Each number is 500 + 25 x the weight over the matrix's rms, rounded and kept within 0 to 999. Layers, rows and columns count from 0. Numbers have three digits each.

# layer 12 MLP down, 64x192, rms 0.187, rows 0-63, columns 0-47
492384532486525520498529446570570425517510408513551532447502476573495503494603484481530488468489554480470554430498466600492547489611572476551486
510489517554481495502523534500493510506503497527502511493510489506509495502464515515503470503482526543451537466488433476538521436482526494521483
525463446501538483498503490475501527489484504511500457478544468543476510553462480551482513461520521492522490490476484518513520483514501506515532
497504471534507457527511476461550506505466482500478531529492459522536468531484510507490505517512465521538504544507501484525494489494472512494502
538470511512469529489497486440496481470487499489498474485486494516519474478497476452523479529453472487539524468491505472522530537496477505469476
476462501523465508465503488491483462470494493496514506498467511496551518494461503509503497479484479563517500491517490494490544511503453546494497
481516500517507481483486519506559517456496515520510522492480526521479442519523505506500511513534502490502499493485542505489510524483517497474548
563513497498496479496510480481489518490543518521531492488481542522516541487518495480474478489521492470477518522522498519525516458509525503533530
472475501502498526466504548524512498561486514516553525484508508470497506483533528510521516522470516528486450501528542493506509488477474501527499
466496548519475522454491511532524500511532492504511465469547501524489453485530529484517461505541498498504518476508504506528553508536484504523519
486535474490499499529505518534482461502520506471533453495531510455499476511514437496496491500534499534498484513481519479500491493500529475528473
519491515534535492520491552461502508516535494487543469460508506515440469539504496547509536527500504486495557520512524503524553470508500493468479
511511436477511497502497524472492515556471498463506508496455480464509526529482513514488491507558495486541473491510505491519467486495493531525526
519512497509455511495549504493496507536525522533464488530492506527480519472503544530514462522471492504485497493519504509472490522503529513494524
528489504493496482531514495494478506462476498524495470492499521502454521499503477518466468485555523513499466520492498499493453509518526501500524
551487513516463497470547505504481479482509487509515476489526508521476508486461501487537477506481512483517508471524548507507510495517447437524453
524469519494497509546473482481521509500533461486498514476487466534503479497500484498538526470480499529521501505476498493520528521487488486515480
490497503530507588477504498520496525533488475520514484496536495463489489495473487486497493471509455542518544510530522579529480490546489581503482
490508489471493521490507515441511457521489513472460472536473450523512520486506455522442501494518498528571450476496526527503496501494458457515498
530553524490493484510492478516473487445476474492502485505527506449482532462532528542530489490530481509464550504542467501526527480523526507550460
518514474526489461529540448485514529496533515461515518497503509531461498510523480524496505546501523506470496521521499536473521507553501461458520
486489515494493533518486474481511495519487528496491461490438481484475493515493512503550508510524488466489519487492490494471501500541519468511449
505509518522490514506451525463506524499463516509487468529447505496500552482467506515476525499511510498456481485505515508501479501508485534528462
490505470481465545487456501477476535514506501494504522490527502508492470490520548517537456510493507464515502499500508485452501501503511526528514
485527508524453507521466526521462515522552508503526512480488531498474498498502509511476485527541531491487512479487555464447502453495502485492474
491485527496466510506545470472523446448454515500493498523513475540520520542455521528501510516449461495512502524548467503492448522480499496477534
429551495426463485519530500545505479498410447472458519533486547475546469494515452454461475523526458494557511465492538548517554497532448463517530
452478536529479499508467487497517485469485514498517509520494499475547500500475464493491462467534453544475468499534524542511533535525505489507456
514546540499472508536494509524511493520482473503510492462464524500535520551506487500528470559489507514495482480474482479492523514502473487462510
577493493506525519514526492493535503514477512511501478517507485516459519485478508506459468499458482536496520546548504521523536490491478474470523
518503492495521491493502522478487532507549476475472479506484513484481466503477473520472503463515480490539521509490503539507496479490473480530498
539494500498520505528514487519493530549493506473511534512452499533436531517497448490520467512521529438533519517539537496535490495485488472481459
482504484493505489490490493497522527544501506543510466501483465529487476463505493521501494515494513512527477452483539490524509493495537502510520
539513478527523440447492519524525502531493490496482489499511484445479515510483443484461508483532532497500513537518521527532534532481489555459480
514552477505530531510464548530498476512485512521472497514475505528512490469481496531480468468540488518486515515490495500505482501505532441536462
507553488482520514492522517465472514506499502472532538508539523495487482451499536509502506523476509523491550499519514511516481480503524486515500
478498475502512522507533528502526529502536494517491492505518592453524477478505498477457523494502506528482505540483505501511504483477487518491484
543498518528462467500503477500491503517518529482502487505460494517518501514526532483503511465498523499482463472513509460497525522507514491523492
543487493529483490548487534478496474502516487451513471463502495514464485536497469550464481454501523527468492487517483476536516489470488515512442
494524504503476481495504472502513510511532490493470508483502510568469459521505521475499516506459455438493515505530500496487481476496539510500508
492546494481501550551517460487495484536511515480488519476517517509484538488509525457491493495505484500501496488506503496491492494498494469509488
495507469541520496462513552555508473497482506473489521473513472525488478538491532541502511482459535478481520512507499521489469550486495498501548
484498500535477506501547554478511478472486498482500511475508493502496484523498525526457533520526487524503503494462499485482484501486514512500513
485485481517492505495513503480510506522521491473489441499468516489517486500471477500521531487479510475494497505510493472541518480559504511468501
520488522509498534492494485485551493498476484467488474515540508524498509492495515488489502526525531469500546462485485522507497498526469484464517
481510472503539519512460479493483523487506485513526500487499469483499517476532536483467549449496538517507476487516477506515498506440472508463478
489478458465541482495489510527494466494472510483477505540506450516559506493494491502475451515484498529486481533512518513508475521461506486487522
506487515508474532476548480514517467537490498488509495482503495515506461493519512493528487480505486501521475498504484525483507510476494530538544
506466514470449518526449490456480496485526481470537497508490500456522454479461482504510461472516518520500514480519542533468493483505506487521512
518499530498504514468540508496506506489513498506461506485512525501500509496507531517505521482524493528503514514468501498478502477464496474460487
530494488496500510489483483490475533471520492479440476513471514502486479529492497510494525473534493496491479517534513481465525508531541519492485
506478497473569497480455552533487531510514507498504541510489508496523498488514496549461501506477504502494523502558539494513499529461492495488530
536508517523521464464494519531537494484495523518511494496538519495529532496471488490518514524504502516506483502500469525527561495529476500499508
504482485490542503476504530504479520517507496461498490487463507535526483462517458541470513504507500492473479476536495465486510461491498522482488
575480459469535463532544464504463525458476518556475517449485478480468462522540514492523445521449477455409534515487482506534489483500522476470509
547473511504527494486480503512477511472540518464507507473483507501475535518501507514523532533520537475503521464482462499526526518520541476573498
533509490454458561475489498481533474490505482486471500531478520542509490525487492521523493499467474463537515489486512540491503416538551515487484
492520472483500469550543495520509513461508506541506485535497524509513471543496452514505539504510511491568518497477507501515504484535476452499540
472497485507535510483482501499499512494462488445471501513483528458498518471465488523512489501503503495511440502481527484479508521490481540454524
454485494503535475521494523505500507452494496496490499482500499496519534485457520523484507541482449508454477461506482516458462534465514548506521
501498528543517463498492478496515510493516488507459507491479535475503545539519478496446463528487536513506494493573463463490496487520495479507455
487500480488478495494529514491473495485523523468516500457497484549481483505554512515498500509470490532458514484469470482482504501551515483497512
520533492507532494539521481475508534508506517478495507493506506489457529532518472547507511484492492476471507499499521512486509506495495463501509
549472509546523525483493471532499503498477515514482481540536466511530496498524491461485526494518509477512466532564445498582542521466461523488517